python train.py --activation="gelu" --norm_place="pre" --positions="rope" --lr_mult_up=0.974 --beta2=0.99
Each number is 128 + 32 x the weight over its row's rms, rounded and kept within 0 to 255. Layers, rows and columns count from 0. Numbers have three digits each. The size before them is the row's rms in percent of the matrix's.

# down: layer 4 MLP down (transposed), 896x224, rms 0.0455, rows 745-772, columns 0-111
# up: layer 4 MLP up, 896x224, rms 0.058, rows 746-773, columns 0-111
down745 106:156124193125071114117101149081095149097117140103195091104124038149188117154156075075143157158066056136112124128196138155130128140113127136098097090094161121082164155109140156150154142137166132156123178141097163089065126142140118084177172134090172138119159140107151157082096095192191119096089145128129171108107082144161141137085093111109
up746 068:122168109076156157137153112173133122090061097122103097115178110134039135123147197098103127101111202143178156137183128105089168178129151204115058186183156119181071092062144151130097115152165126105092129167144122124183086129114118167093079148186107164137103130158126132074172107156101110133079123122075152144165173076128201113113130103137
down746 098:133181113097137146159183087138139094120090066104082065139147127142078102134134165075089144141137172160135128132167132141097145154123139175131097135145120081195121122086118135136121091176166109115066141175162134129147098122077105126068142159139125135131146056156145109079150069131138079139127097133086103117157126074042141124127127116146
up747 107:141208059041131097128125113073167170167119120089104153135109135136100142095148141164111087105118125169114154174184187092114094076096123089143102143139097125167099143152114192164115126115134085116069147104080122141150161085094142138123152148130103090115091083146128148131156126089141140113133057084119121145122181128148115121132156071112
down747 104:081102098079104115071135134141137124118125123175075078162146085075091158148182126118075120154146130150099142189135124156105053139144127101096169153090178078123067122147109097095122102096108168127148109073178088099107130169189140121135162139147149130143172116153138164144133170127147103132130116138162103143106161055136112173113160206090
up748 112:113171117114115187086131151129108158189123081130122126108114138129102147135129131158184165093105156173168118088130120161100087129173142167085139122098163125137061057048131132096147072149165132106117145142184128122102149126145093116111154152132122087069134101130132190083169102125100062172157050165108087132115116175126134100136062164104
down748 107:181115166118131130103166079148112147088142127171089154173133133159141125122204093100127119118118116087092161098125173097158095150156147126155141154136087142120150133104147176163112087090166146129100118136098123213153147150085145130135130110101164143140055185124097135121157097113070167123074151112111117149134153162065140157124137119181
up749 105:069117109072193151097174104098115102095173148072135134143119219170149146168131126132134134135122098147104153119160127085104129152162068133119052121150091138141106089155155176084177149130160090085087145153076164164103118111095098083133137078154107181107196105112124124103177107130204140214178111120140058116159127180136140184182197066154
down749 095:113156116141136191147065081150135061084117174136121143190142135143091091167084162140148121106123107095092085176139153103076122109140127130146106064192121200137133124152140124173145132165149097110081075209135164199096130183108147119140136167076053151176098142137147134120164112150051139150055137147099141186080118145078126111098119136111
up750 099:101158082098107174129186128138086101117164088184133094145149129119117192087135081074115149108096137146115141147138063077139144193187141097066101101111165121149137166112157097122108095142143142188143111133035062107193081193083119102172097087137092118149075146121151138108185116130086143125100082175084171137148118094137149142094084146128
down750 085:102134079166144086112136136114166107140102099138195175144110190102141156196128135122156087085110142135114139143089116082098111085121080170121145100075138092106125151146129101124081145107117112078121173099195148175042112125125175128108154133140139148127103107162146152138093155093157084100126073063160141122124142131166114162131136088085
up751 098:106121088126145054100150092158152103144120116118146074158116123142091137082120163102139129158152124117158087132168120177132142105127112131084164142180157142134108129102150138173147123164134166129101118124093116111116183184149160103134087098166183148142146138081181121094153100114121121119161107145048196088120159152115073135141119050117
down751 094:111143170175101166124107150132117113119091158090097206087143135126133116171159112117144116110117072134114115185143138109046136140078123144089085090127147148063117127084054114108128090103093116143130127185141146192169114121167150127114181155102137135089143109153109119101082136100170119096139137120103120121211126133112165144103161159102
up752 085:145118126105120183138137082136106103202127051045158140180059195088183107107105132117134123090111140130085085165104070094135119136113068080069128097093115106126081178138166146166119111130112116212153158142106160132134146124105125115104148125168119144133088095144112157119154097139150113125135077164140119097153136099117102159172132117120
down752 091:079117139151130131100103162166100147096164180186139124084186103127109164137127137135133099153120157148140133107147139200147155137146129148173134131130144143105128073136084129127090187136138148077143167159105099082123123089075122145115130119133107150133131151135177165151115100143156041152115115095191139118117124156107146065119116138110
up753 099:096144119087154143105190095192202142093085076122104093113145199152102153130115112098165147135139170128153086178181103137115130077182197095141108185152113151136055171122167167093123130099130136132131139164074152139086124143111169142103139116106124112105087146202149141118158126106159116193171056143166077103084102081142157205156070136154
down753 087:113187138153135053165146090099101117207145131166139141110130078120060114104091098172133170092134111127135112139154112130108174138140117127115111164141150152120134134117109155082122157123121145132085060126181181131105128140170104075130104190159195148085131099124155190124133093119142144115077138118104156138200119112180207059137105083122
up754 104:159150054080118104121138144173099141181124112133104111130119149120037091137129162100083101131098171127164076097201177128164158142082098139167137130167116153114084117084087140143124166144168135155132121138162124150093118165139140195086075112115122094139124120101158079133121089102151153145194121125118064130148096141130097168128157108100
down754 106:154137187129119175115139058110148079116171180109081140154133113130150146169139092146137124108177131105076126149078093092146114144166183124175134141096117125123139138126131143149137125086105096131121151115093144096070189110098116091121133133138115089110119106138119100126133122156057112076049124157096170123108167108001101093082066129139
up755 108:066132117107092193078130105094120072127148128101126097133070134119134109157150117135114164108117186138114149143057044179096122124126124148153126127205134101132110125172178165129149086154106091027122128161180159156134081143097155148058118132076136104132107115104139156105116112096102056171169137125136117117167098143130148129099160029176
down755 112:053111118135132143147138147140134160125110087157120116123154151175134089152125135140101134102106143200102113143127123103158085149111183123116121076121094049092128113151122105153134112172143110166143086170098172097138099114082147135080105178125072123084099116111115159193122111149137104075110112153170159162041195119067123063100188084163
up756 101:163164075131151144069151127190095148075105123154085112112125123155137100104156102169105137157137123175092096116144188187072086137152159105116163144102144117148148098098110123107122137105150049174109160103211098119150118137136102139133059159147057162108120086117163125096148086120101095142113088147142180157133100142101137127096057127118
down756 103:073133125144084125174115111067177113196101112149109084129170110104159122138150129106178136104118067105122135111111119150177131165147150146133146118126079101102123149142119135144116174166180174089087145142054169160112103108100150157139128142144130131114197131155102148153140121153157157095116137114143091113108122120152190120061158132123
up757 090:144082145077143084123137181111073168167153134140103135157059115171135186177165152128161108155115086169140145053182104106112124115103081176105110061148129153165082111124112143187143140121142155113110138123119123138168137166160146119116092104179155102129118130162132165134166103054162132134159120078066139137129167111128114156125126065130
down757 089:084129144113080146140109146127147115080088123109169132070152180086111158095134086149092164062084156095112065152103203126162177093119181132188168129141078139113173110141098123133122128146104109126048082161148160143094126167081074143147130142105140065103150085134134119134109170128100112139087151118171130114159144142115116156195172144124
up758 105:150090142109156144129161068078063173166143139072126159102145148204089123094103199138140071121162086091124133080170180101115180092116066137137073075173131125166134103125175134114102119165117133115110152128093115151115096147134134141114147134131104126136168148041150098131081085137077142120173120111110166164166154130087175097156196079154
down758 095:118127173132103155139193187077077068115177094154099103179095158133178193164113096111140176122223137121144133119171114115120096069117182066070102124128153079131100137122125146134084152111158123150115167134158173122091133121118154144106164208121126118150134161155118149118061106144145054100058105073113127140143142149117161142074159159101
up759 101:110142085082178126139146131125148150131104110131119131096129176139127175078155163112087097094089174165144121123148099089137144108160137136100103113173090128178046098115161125138090134128092100124047156173126147186150117102092147221084072178157073152093108137134117113097144113101139108196131096133165122134187109118137155130114149140191
down759 131:152160140149084112141114140108130096145109122130132088141146100130113078189112121148142145146185099091101160173131142171086109126091127128132145140135174125089149193134081129180123140130177157150154131113125095079144094187142092072153132103071159100178094082123093139157137089110108153089082138151127140136104117130121133124158107101063
up760 098:107156161088150130087087117122146202132197140064172101171108133129125132162116171120123102127096119140150101150085116168114183179121123170121110110213044114187069098149094173097140122159103138041168158126128108151092148098116113096090175154146127150040135104126068119112165129143158106148146081171103136141110138119106148116151159101126
down760 099:093169126125113044137133173166123065059156128110119110188153166130139095117105088140105183140122125040127138169215138099174127084120093160069187086108191137121134119109094119171121169115160144167119215103139108115145178177125120093084106105137093104131126147109099175123097099129156115084075096142155108171127096138161160128110111109094
up761 088:163108158116106210079134147129111117095117127148134132133108088147143099097094101159073134155125151131116088061127138145120118169148189106049150151107150141168149132128173173093083130152123123126113162117165209133153134090114129096123105107189134113140089070092182119098109112135118036148098037152165064138065144134124160170132137104117
down761 088:130100096147134066162110094131173145131128112097061181155133194149161127154135126092164155147117082132152172138109045044152153137160099082108100132149099099143147169162179162143124146070135124093164137126100059096123170144160112140133159130147148145063137183141111110101124141106110134152175174056103141088175121138079171103149073147107
up762 098:147114109109099093118188112117148160207153067171127101122184087177101185143120124145095143147127114168096112136179118114153123158114133178097145125146126152126059131109098064132096156136139089174108156104116087113085147142115167146111089167088081142144086067205135212131146125144129141133091072100095142165151165086144096099121140090129
down762 098:144163068138162159128175142150060147145106145162153163159120107124145127144183103103106120127109096122166147135146194108148141077141087122141083136064111111118132087182144125120153118093112179046053134128076117068135138142119151135116120057137088182116080114084085153105120077094169174160110114189155107158141150155193145103114144175098
up763 094:068115081127179138089101152145133109096175135104142112127123150120165149164156110159150106163156143196153141135170205105104143126130135154125060090167128125142129115084148186131157076138081108099168158134091105111108147144139188121051112127118070124142076120139160067131134124093102088123172124116142094093099056129121104139130116146114
down763 099:183089085135118113126126079156176061117109126087155147153154139181128131125118118113145089117149191230123108078138145073137113133111136121114119149119099212102138109077140111134120122196154112110111129048081142107063143103117141151111130085115134153140092103101110095151161155083135161140135108115161194099105095089101139119146162124109
up764 104:141121182152142138091209112130148104120150146150121146148159100163067098145168209108106137140139097154115134179198064117137108197039081104116105158125136076154095130142115073113085117115115099087095102132121103121141115147142166090122161163101136117106140117153139062103149122143106145097102119133093144098121093088086128112118085093113
down764 107:164144150084154136147127132107111200136037195158157148138168112144084176115121083116141099122117109187086127165088110156121121089167206111136124144184106138131119149153122166188130103131108179183101161183137149158113040151069182163114110133093094133148084105148116169176149072130112136131121088147171101112117125144197088127044172101134
up765 088:114143125106131120076197151114171161164044166131112101162144109182110152148139168065151154081157123088105151184184114149201168126114127203169128112175134150137131158086138112166052127075135112082101107123183144134116132158135137088110204171150133119121151120104175110112144116086101058125082100102146115134102136112118131135119181074118
down765 087:119110159138137157149089077139079120096188063114090176105124162091109135127147110115165168168125118175130072092116143080077101165115144080106173160115099152101097080172124160127154101173086118155133173219114114124158136123114148150147044089108115143117115120167075123118152115169137228123174124196157131125161111123113125099101076168146
up766 095:147155127043149088103180083114101142152148131115102148153127141174113156129101163132115135140118195176164095140117103067132092109128098105177173114099195140136069169123142126177143160142119074086075123131074113100093059160105114116119057164116148125106077097093114124095151125107117117134133082127084128099171151100155149138147159116120
down766 092:124158120150168121082098138104142150138132136128077118128131093138175126166127134112074187114135135128072114165146107079138128057133111108141151113117075115085166158137138128115184158176133117092185150076079164123134125098099135121114127129136149113181180144136081153145111133162139123150151224074108085173131128122035212148159080096097
up767 098:130128107143124100111073151063122143128112140148081110171147080134144167164188160087132117099136097143112126201182130117108144118081132240092192180152122122113128128127139115124081087163190128129116112101104133145158109160135150120107070146127082115212211144106184170091167122090114077128120106099123151164145112080108109140161132131095
down767 088:098149174136128148148184151140124101079108148108185114064086125091110129126100124116114156144101113108105162127155134084119115119113121073154093092135155105175148109118149177121121105100080180116083161197147110077149163104122126093162153131137112189073125089125081146183121116156122126104091101153166058115130135122164183101148135125110
up768 105:118153103092111161149194115110145103121129108120134126122134131167141132093143139123052113171135086157123085150160187092117108138150111177139134062113125105122073119108096148108091093152093168143089150132146200081097151071111155158102066106132115131078192099134060089141081111137122092126163103122131140122156146110120179164147128179137
down768 104:135149089145196145144080105123157088131103094108120185098104135093161123126168157165134119128058132095100119165100143131187126122126121183147138098123130113130081140158165104060092137171106136154098086132043109072145167219150128159179104117144127153141105137153166139129169075161145130149137124180176133171125085144110131088089136086204
up769 095:077146137069220144092216089124193132134073128131125137116104124220136120136168157125103087128111203104094155182222082147117145125114076189134119116144100107156122093124113100125077099194126081142105147076145111118117142105147091106126107165148137142152199112151101128105125140147102152121119117088130088113151192045132152104206189121077
down769 083:112072166164077159127019142127124127126143106116129126186120094089132150108154170152168134151137119135134146065096165147129134091179130122166091117081131063147118163120158122154162146107132138113112116173080121178160166147133099114079142132167134136090064106144182124138126137139174139146148137135122118132121155097088142110067100137141
up770 085:116169099154147111111103165103096135151139141152102100072128099193141126158124159144139150190096122114107106107146143099143127081179118104102112145148128084139102041128116071094104124074172126057087161122145111091091099128144146129124140145136080093099060157185174084145233085141145179138124124149168059189140135157155155148110103146101
down770 088:084084141168090112146139118147120122115148129147118070193101133064093136124137143125113154083141170105187175104107028145116120161121096142154137118109099135093148163123164189181144160160115110164104159149118072129161152079125102115131122097159179165150191093095139176086089163114100140136111088146116174059176114138112070104108135112118
up771 095:130084137101199086095147063202095086115135138073097149193179158144077143103173156094129080122116141098174124128150122107150177099158096105120065100167165146163126115152090123144147143146132168156113109177123129104136126150140143174140132131175124094110134096093104091132134086049088189123091178143089123127169124121109138150086158092124
down771 114:076183178117053148166098160071151132141180103100175110134080080135150111145101124149142107109188131163086124077151130138101160170112120119097149167121148121100073102101171122120114083147112134113085187164160228115091149094076133059121123137102111149081134161131122136095132108179097105188167099084159148109114106141123163067147113133109
up772 093:151102101074138147160109101158107149050074131116088097099137095106146121114156124093100151107121145181139151102133141138116178083155118064128103111135147093143170172145129053120164104129194143167116105129081129106173146124142172140117044180104134163137128090096093112143147122141148120137145112138168121142169144126126158091071120077158
down772 093:112167150131105104107158140090172088129120090129139111196068123136151145157045095154120076168143076161111115186133133113162089163101121170138138128164121135106109099103169130137130148179114130116154146117183117154125079118123099107116139133114084136090114169163092098094145153117116114089163095150100150125078086100200091136177090089136
up773 099:090148165073117149142139047116105118181143108144099119135187111182158171198137103140139149143065153129178093182104134181114225116120169109106165097116097153135091093064146217122164081129187102121170149122150135073116153165104122176132196047116122160131136127158130089087125147115116163119117071138126135076088118147128131141126122064101